Part of a small language model's weights.
Size: 16 layers, width 256, 4 heads of 64, 13.2M parameters.
Architecture: rotary positions, biases on query, key and value, untied embeddings, short convolutions.
Training: a variant of Adam for these matrices, 363M tokens, 11078 steps.
Each number is 128 + 32 x the weight over its row's rms, rounded and kept within 0 to 255. Layers, rows and columns count from 0. Numbers have three digits each. The size before them is the row's rms in percent of the matrix's.

# layer 10 MLP up, 704x256, rms 0.0951, rows 231-239, columns 0-255
100:128070091179159134169084138131139082159119173141172157100123133088110170102142140084131169136132088083101171168118114135112137090138145133104075163125143096121102134087125184144193112111178113169148120113178182121141127158109126139143156123146109183066110069104123203119177187147126170098125114171150147133103116084108162107106186116117133070106123151081128086084087100126138139074135090091114118033168113153096150118106106139111172140171162165134196136185062159116137149101133164161138155103126127152127177109107158164162119146104127140059044055091185119144152133064141199094110132137126143116123138139127121099126185148073140149128142179113128127124136186105138157116141161155160055222093156156109128152129126156066144124105147093132090121131106106138091103076153102
099:096155148156097113116112126165106103135105092139095153149097124114124188147144128140157125183104097101113160096091090122119069072160121103100144126115164116146186102092150097164128163188127110132113146093121112113163119111151139178139036153086110113188117145144098145095136109098182103144106126149121161117144102138131157169170148157117180170116179144169153140093147129183177090167110073150110152117082091209112098120150091129180119126129079028106203194096118155156138178076124130140084155127115154142189129134146151105123087030147138185091074116125133181145129051137152145108145106093164157114140135082106134121141155127124147141092168065171165064125131154108133117185135114114136114167123097180090105160135126170144118166143084136083067085178160082127144143121103190
104:126107114150076155061155157159102205130169111123073117098170133074119195059133064117087127116118096098078087145131085122188098138183102125118117112087169107135206127136114205151121066143198073119102154125146140148134073139101163109132126151119163122114151089114149170114148120156152101135049137168131090098128075101134080125135066107134154153134128114089125113128102120171139063187129134118198159140150095156140113165140172156125108130166075112144107176123148145125113127168158132103150126179126124100125056125104142100106143105097124177112134091114138143099126114201191076109142138149182221070146143133154120161147115120163072147142111132139125146114133110172147135115133149167104220082146169122141124121124079124134126183193131130119175127144140156131067126068092143
100:222116135125175146161190127207123137139137116084147112150122114130153176121126107086115139161140166183175130162174076074076101124103128103142169121111116108133118112142143173193147159139134109175156133142129128122154149128096174096200155174098137118108127136179154117113124118112144159113194137132122186164131192120112102164103126140159088118115149083141108110092096144112195140119098079124109095194073088062080134143151192127129083150135149137062127119147129136133143120081141138112088075095134152102170196157177129164166132134161100140125128144095129093101100089131116147134123113094184145166155098134133144092116125159126088110143129128154127113163121092102194092150136057185169159150082075062090113175083123154145072108095126142190103158032104153166182088145147083
102:146139117153175090099168127183154162138162166096118079181209138174075116139152079119116122160074175205109075145097129107074129139115158170124149107081144104108133142050133132122160134231160187083144114115031145138134173117133126128149169138115115140140130128121144084143102165152119142073132141163172138076179122152132155084125137173102106183110148186119114134153130141163119172094152156169149085160171129114105173103119150078201149134131085109141122159126134125158178149145121173138122116102142160076103216087119092095144119091101162158096143092135098138128128135147151121109097137113108139147106093107110171094084129201185108149112122161163109122109110173159130121086145113142096186131163154123113107178150107154168168129149185126231150081114127168147132105131076114
101:098155160113171117096085080134177153142147094157096126126156103129154133083096130113074122077123083148170125155107101076134077124113112117144183159166189104090113126156102167095133128106073173113139136164103125159128104089174081147151164111093167155137128116161120125082125168089103156093163129141153095083109148066159134155162174102166176159116073169110133065100143089126152127164139114151188112151118117054164095150054084170138042093121200120119104122124147170106177151121122133130132186115137116170174178149081106154115163134122101132151136048130166081118120138125087084200099095134159118101128195068081120129137185179131154124161075155136094138091071112150157145129181178187116131098138121141144126174144122103188128177087121107163152169112126134148103102092169131
097:071130076114114091058148097156092172137108113186142126105115126168128127209038101119209074152134143140127145099086113131105151116083096139122177128096149120169101160111114164126158146108149116107150111119061137095137152116111091103112110129135090150116161160095160153132092141163134163182188148167126204176097142169201127088122119119194146139150073155098129132159157164149163096142145147096156086158138096125077117180145068110090100166097082085114157135104122104043175112148189152104081147084126159164069094104160130115142142109188124185121133089085140148122079113126126110109127093103185180143116126191133065138135156090137145147068144141106141165148112160115104069121105140147096138143133090140134150156178156115138170154160135165167170138095171103175068136105159113
099:102091108136095159133127158142102123155086147113147154148187131144110198131097179141173187120134120130142080130106149109147120081102133199160095071111139110118072137082166089113135122101115190148174122117097112148110066084172135159144149140121101197170143094151099098141122099105118192136117069099075174110112135117121107116144081095140147139130060150171116088089126088165132078078095172123127078150065108154159129151096133112163110110089130177113125184107103064193085119125197160142096143128113109119122092150161113121164132149149156142127151129095179180160121095115140128126070136051114074100126163137170075085125090116144138146109121082072204124152154175115121180070154154131100170140042166101202161120130163112099086148108128062155138129135094146103129098124146143
103:140111197141127136112177193044085170092135205139154165152141107121069042165132148147095186130109143155160180142128145048166120128103080127055083104130156149131194124116154157126114122224150129072107085121075095100124067137115149145208169135166140111104149083105175116118186153158112161163119134164167151099126092116119157071157138113140161169068077177173162078183157161112109176140136117123121147134110145139096112161103158136135134144154135100104169091084168130106169145065090098124151147141107149116166125142172123118123098149082121078118116142155159153140056099097113140112104118152116199124163137130131087126126143149160123124105157113133072139129118112168132118169139121092159171125063179126090176101084165099155117098173136157139127138150135092139131150138181117
# layer 10 MLP down (transposed), 704x256, rms 0.138, rows 231-239, columns 0-255
103:125170147126114182090156093084103136110106116112156166152188150105146152181161137143197163128102081132132104175131098081126118133143157165172152132155133064122094141101132155103127165135128160160154164132138158093098129130130081180149151147144117187083173188117115131082134127146172174125066138160192137112092142125180110073141155169124098133123109118200103143090138076141108124138066158168051156151161138162064119148133131143124155152118133132079122103166101150086210095090000112090156135149121133149131097115046163154123066159102109109101058132121143084125145157129101105175160121158095126130143118152108133141146121134151107094120151138113073121096101144206110078125143170100123110155125123129155102143150157187128117131162131138088101134165103095125129143106101089
099:176080190162073124141052149072149126104136166101116136144147086026087110113101115109103152124133134174152043171094121131126091094112089119113106089146105162114143171169173101123155123101122147133114074122162119188148115124167094134113154203112099143159141123151114111168135141159154172125156146113138107102103118185083116107141136128161109098142095108103140127142128127131127103144057127155132133114173122063150092137099097117154078078084141176114109107149142129154089111147083114084126113071159133137146141146162108144149096132106099141068175089189109129080035130165086060152122105186081071132088132124126117158106158094112135116180166151171184126118124103152173125149169127164210092057137152150123132119190080099113152106105160102135171157119169135075122146137189187
103:150148124066157090112113125068083132187176082139158129138114160135110132119108130076117204134138098158095123099202059087111157111103143086157125139146123097113153125108135145116102142074131128172117168095071133177128171124109170110152124113160169160133165120083181059135124117085153132164143138113108104164130154121147164149164117176109119104089121183128140146165103161145114099124147191109152095214170180085058121086140155172113139145107070147149103078160135119120044113124110141117091099132086153126098088082176135167072116053131154080088127132192124150121175152120100096096130116132161151101171096108140104133155154104145049131162157153110082115093125130140225135121103123123160144116155190144104098150132090094125187114112149087157103139171180082118128149074135074
099:093123054129165124094115160091154089147090129112126076136176129167132106098147114068117098144134109156128104141144125125164158158114131057166093097135124096099101103168169079135136103119105116136077153179128156186111111145170183119164122109182112164146079131230084130091056101097102162084187165099154159124163133158128171165096128139088166111063169145129067077130121078153086088139091156161172122140140190106115139177101079109155110123164055163158090087121116188104077103122110146127087093157085106090117079101133127147122126131114139159143094167082094149150105139087161134178099113121103191120135168110127164134155145124132148125176156163089160114138055120116159176091166088143134112130055137093136164138076144101171163152081128105127133105068154163157132145163124168
099:169130112129074190100133111134130179131132112138129146083106105151154198195166182131090133144106121161139128123186118120131150141178098094153111187104105135074131144146134159084104138149143132087148131154156111081057136100190195137092145144130173112147179116139097143206140109137097157138108148103227130098133117120119122120125140077102156146037115130073178099118155164121181156118086111120042182136113167144115098158152168115111087123158102130109116071137130096131178074135113166135121179137079031134156117117073154094127192152087165147132138190169081087108100026144100166104135155108158123148154108107087119139140136161117143096133139143153154119154109106141113129161114147144155101077141136163133110124108137083177163120147133066119133160159094081111056129131153097
102:147150132098086129133117129109102165138165104134210124154099133150150117181117143145058125066170152159079139106158128172118108141119101184107139104097092137075112149108110196157130133106099117142135111050116158131136099147093148183150130133134137123153171127091152146142129205142154113095131117099134117150130056158101096130139114211154151124128211149134097133160157164104157129090146133059157118094123183200121147140167111126121140086160188152143117102146115208129179127132000211162130145132157110117105120121089098121183118118105123140194153117103201097162101095144166167141172094122123164152138130156069102122108126096149150151078142143091136111153162096132106079155119140149111151103132093148151078145167166183133131140135109098147076143125101108127153089152120135
098:101096161113132146137181098130161109130162119107097133124146089160085106115159135155135150115092198137166147146198147110151135118131130152156155124100131118157168067113189113132150137171142132134114090141136101074156146129058091094141113117152139078083140118120099141124120108138122082133144157170114117091145113155137126130148084097089123172105075084083156138163089160107114133170112124156061156164121179061097137135153087140135147097086107195090121145141112129127098146137000055122122128105171113144191109109156154136110113177094080111108157169069103183151137133084130133153138144117133153146101166137120161122123138106092083135159095151165160162126116127166099093072159077142096112159164092113109106127088091074103097178121102158134105119128155169151114113131137128
098:087145120175124097081120136106097135100171102114113128188118117125088114101140128176092076131118119141174195115152172152131154127134211166103095136112147151129161106185066107134123145151123154145139077143126095101134155117162136185136186213099105134140131111115139143143119142140121140138129205129174131148124104084143133089168065144090125130125115089107109199159072091151106146137129199130136151135114131099111123120111142125108131149099113098115152112183144115125142116135000137115143154176107149120127101119138136105141129123121175108098155119127152111184138173130135123085136165145151176163112085141121140155108161107099086134114067123134136082114154133108125188110130094140118070101168093133123100088115129139111076173104103133115118119134158147141107135162094109
101:145086138137084106102113120118085099222073116154120082116079078180180178130133139082145186118132090137124100172143124163078143115086129087108073087171125135155164080103141103120100153129101167102180129171112114123125123159115112101129084135103131130117194110157094143133173110138159134108127071136149143149106101154146129105102110170149134093173089171134178098092096162153103151158167160113154156137136107142175081189149139109119140096131098135148096116123148114147135126072086134129139102143072124144128165161061142079162068071122232132112170104178164067047101129109185130086104128146145052107126110155160178075113119127170152122109135088155155154150163149133118098133092171169086114133155171121046173141140177085127159141165072140107123109129103071096101161104174112
# layer 10 MLP gate, 704x256, rms 0.0937, rows 232-239, columns 0-255
095:175124184152104139165106127119157098118195117115175148104152069113090050125131126092159114166142079176067046171139072107189137109152101129115105147154145155149147122137117107049111099113148175159121148112144110147120145080130119108166073144147107134182081170161180128156155111181151092119185110147110107065101120108145141129099166049167046182118070151143167106143128163150158086074112132138090128144159136080170090051142097133147154129129215093084155183137111123163101121089101116121115105152149164124186162107121117160101118118136120093138164094101116140153151123149097090130116192216103112103089097142148160140151112137129158143142165156150140107122136162133116172137119070157155099176083108177144155137119100068143130154094166163120150204107177132155137131131118125
109:125088151133153144176177171110187100084069092193132147121107125111070128099135153143073141148086094128149104153177050127116170132080116108122123150141105179168115156122093137150166109182163133084111063181086117091191112177125119124127130125171105099082114072114148096151162113123104108137098117130101148085131117063042085138150152115129076127102055169185133163162072099149106075070142158157100149184107052064107047098132136123100129129108115143166080115124134126054103135139164106135147156123189128086118110092141130189151118106056169109136059108124141149104110130122133109132146122145112136113153124086152116087109151131130103110199091178105139115123135152114142095114144139109125152140168101096150172193051155129118137144166115136153158090130115117163180139113125076
100:127108101104135143114120145120146190079175205177147170130091181119174103124133111111078040146185097129108102123113130189082120151116094194096163159150082170109091219103097091141136069112153105141136111169141186150155126081133082111127159172132129109096109116123117117116105136132125131143127126157103134122170114072096148125146135093131067152106099142150131149149083203116121129126119073075145137148118142148150126169107121133148094132096121148140147107195199142178163150137114160116153075140107180179098174136168133103094151127159102134099118113168098092118120123147120168106156129163122107030117137100108141111113102099133135144185131167127123194079158191106083174138114046117094107130127155133133149174172133081082103159114063144122060177108122195146099133075167086
104:185143103134142128143137114158132108172096143120081112160186059154127116157108088095183187122142130119117114174099114101089145112157117099120158069143124113086165139118116131165109140160080156134118146140114131078091145120140170100047151110222132155169156082133201115085165132117110137181120130174106159177101119173172113123141076095140073102122135105143099104184136069138100123121225212111137166088061058109135094126112125123178073112137120129108123136134100170142115156092153125136077097115111143077105103108110083061111160127137156080152114128198093109116105184134126059142126075155161110126097113139080111132162113140188135160139124106100111162170113135111110093097134156081060115148076121057144088104133153083142118115084156104110153126081145134125157170060116133
098:124121074166155123095107156138118117132155096151079168096118174088128137096154101120125114152196131097153095196113099124138097130167116132176178159111146081158085134095127110123124117109139139139091152071141133150081088143167145132096126162164142197085165123183108145104190159092168145100138117150140121093125154198192179116165154154076134167123101188143142096088160171109090065178141115164169128138127084125107097117117162162135182150145183148119155125146064136123082161157141133142125064123092105160141088165172087111140147092221137107141099071144114123074128098140113105112100145169120062130145107141138153154087148149141175113230112103147102108117111119164134174145131129133190029060094114070083106156103134131152099107118140139135138097138116198184138150092100137
096:105097132136084058124134151128070107158133129172122177087117096163064157178118124113145087152137063166111104170058062101083159058140137111130118114098163173180121107126107122110168120079152062161153098107138107170087136144115090071199140134207136150141200122139176105125064112115111191141132108179125130163122130178212124066083184098185134121119128107106114109138200104176141074126163120148121151125088099108168096138116094148089078115077125133052138102114138147085132143078143124150112133114124166164127104108143081150112120111179113166120089131112079111112115159162098086080168112115184093098128128116143105137159106125109133153089128151175182093143140155140144148150142088103100142081124088072167133158106146104109116173073153129128152154070151099108172125154109143
099:153095178153134151118149113171154085089128085132145129123144153142110157082142121183115136101114112168110089187100137154219161169156018144124077079112108130167074128047182137146152142122162142119102105086192176099110152138139122139079159090100156151128140145132162136139148104108125122128139098197130101174142102096118111097123128071154178077119092132169102100118099090122136124118128154131082112139057110133188110076105098112125074063084115086103125154142056101144119137123162189079073125144183134166171097075176173129156072113103099085179114113106157150111198093105177129071144157120120049059123161124170127127110087104104083090148139082111107164128149137106124169109117166118104125144103119110170168146102143109136101193152109116150131136108133093155136107129119101
101:180101125123150176132170126146031118105131127150158087128195143110089136131096097120147108152157113155185114107149150090127148142147159140089048074098117134153104138115113089109181109112103110123145107122107190159149110138143127114075058129126114143104099151123144143128122086140203074080122164083118204111097140154142123145132177097125068112116134171116156146132152124162044114156194190108058124086095138120106126084110129124093106173123103129146082173121165126132088130111143226150132087122138109165175088100119143113152129117135143115189130169139065227139130079110088122186106156128129147159153097113162163122115118100139099163127122113094162127149168140215150111127110166129163152126135139107160202101081169124182106093154089110112060134062133148127150112173118161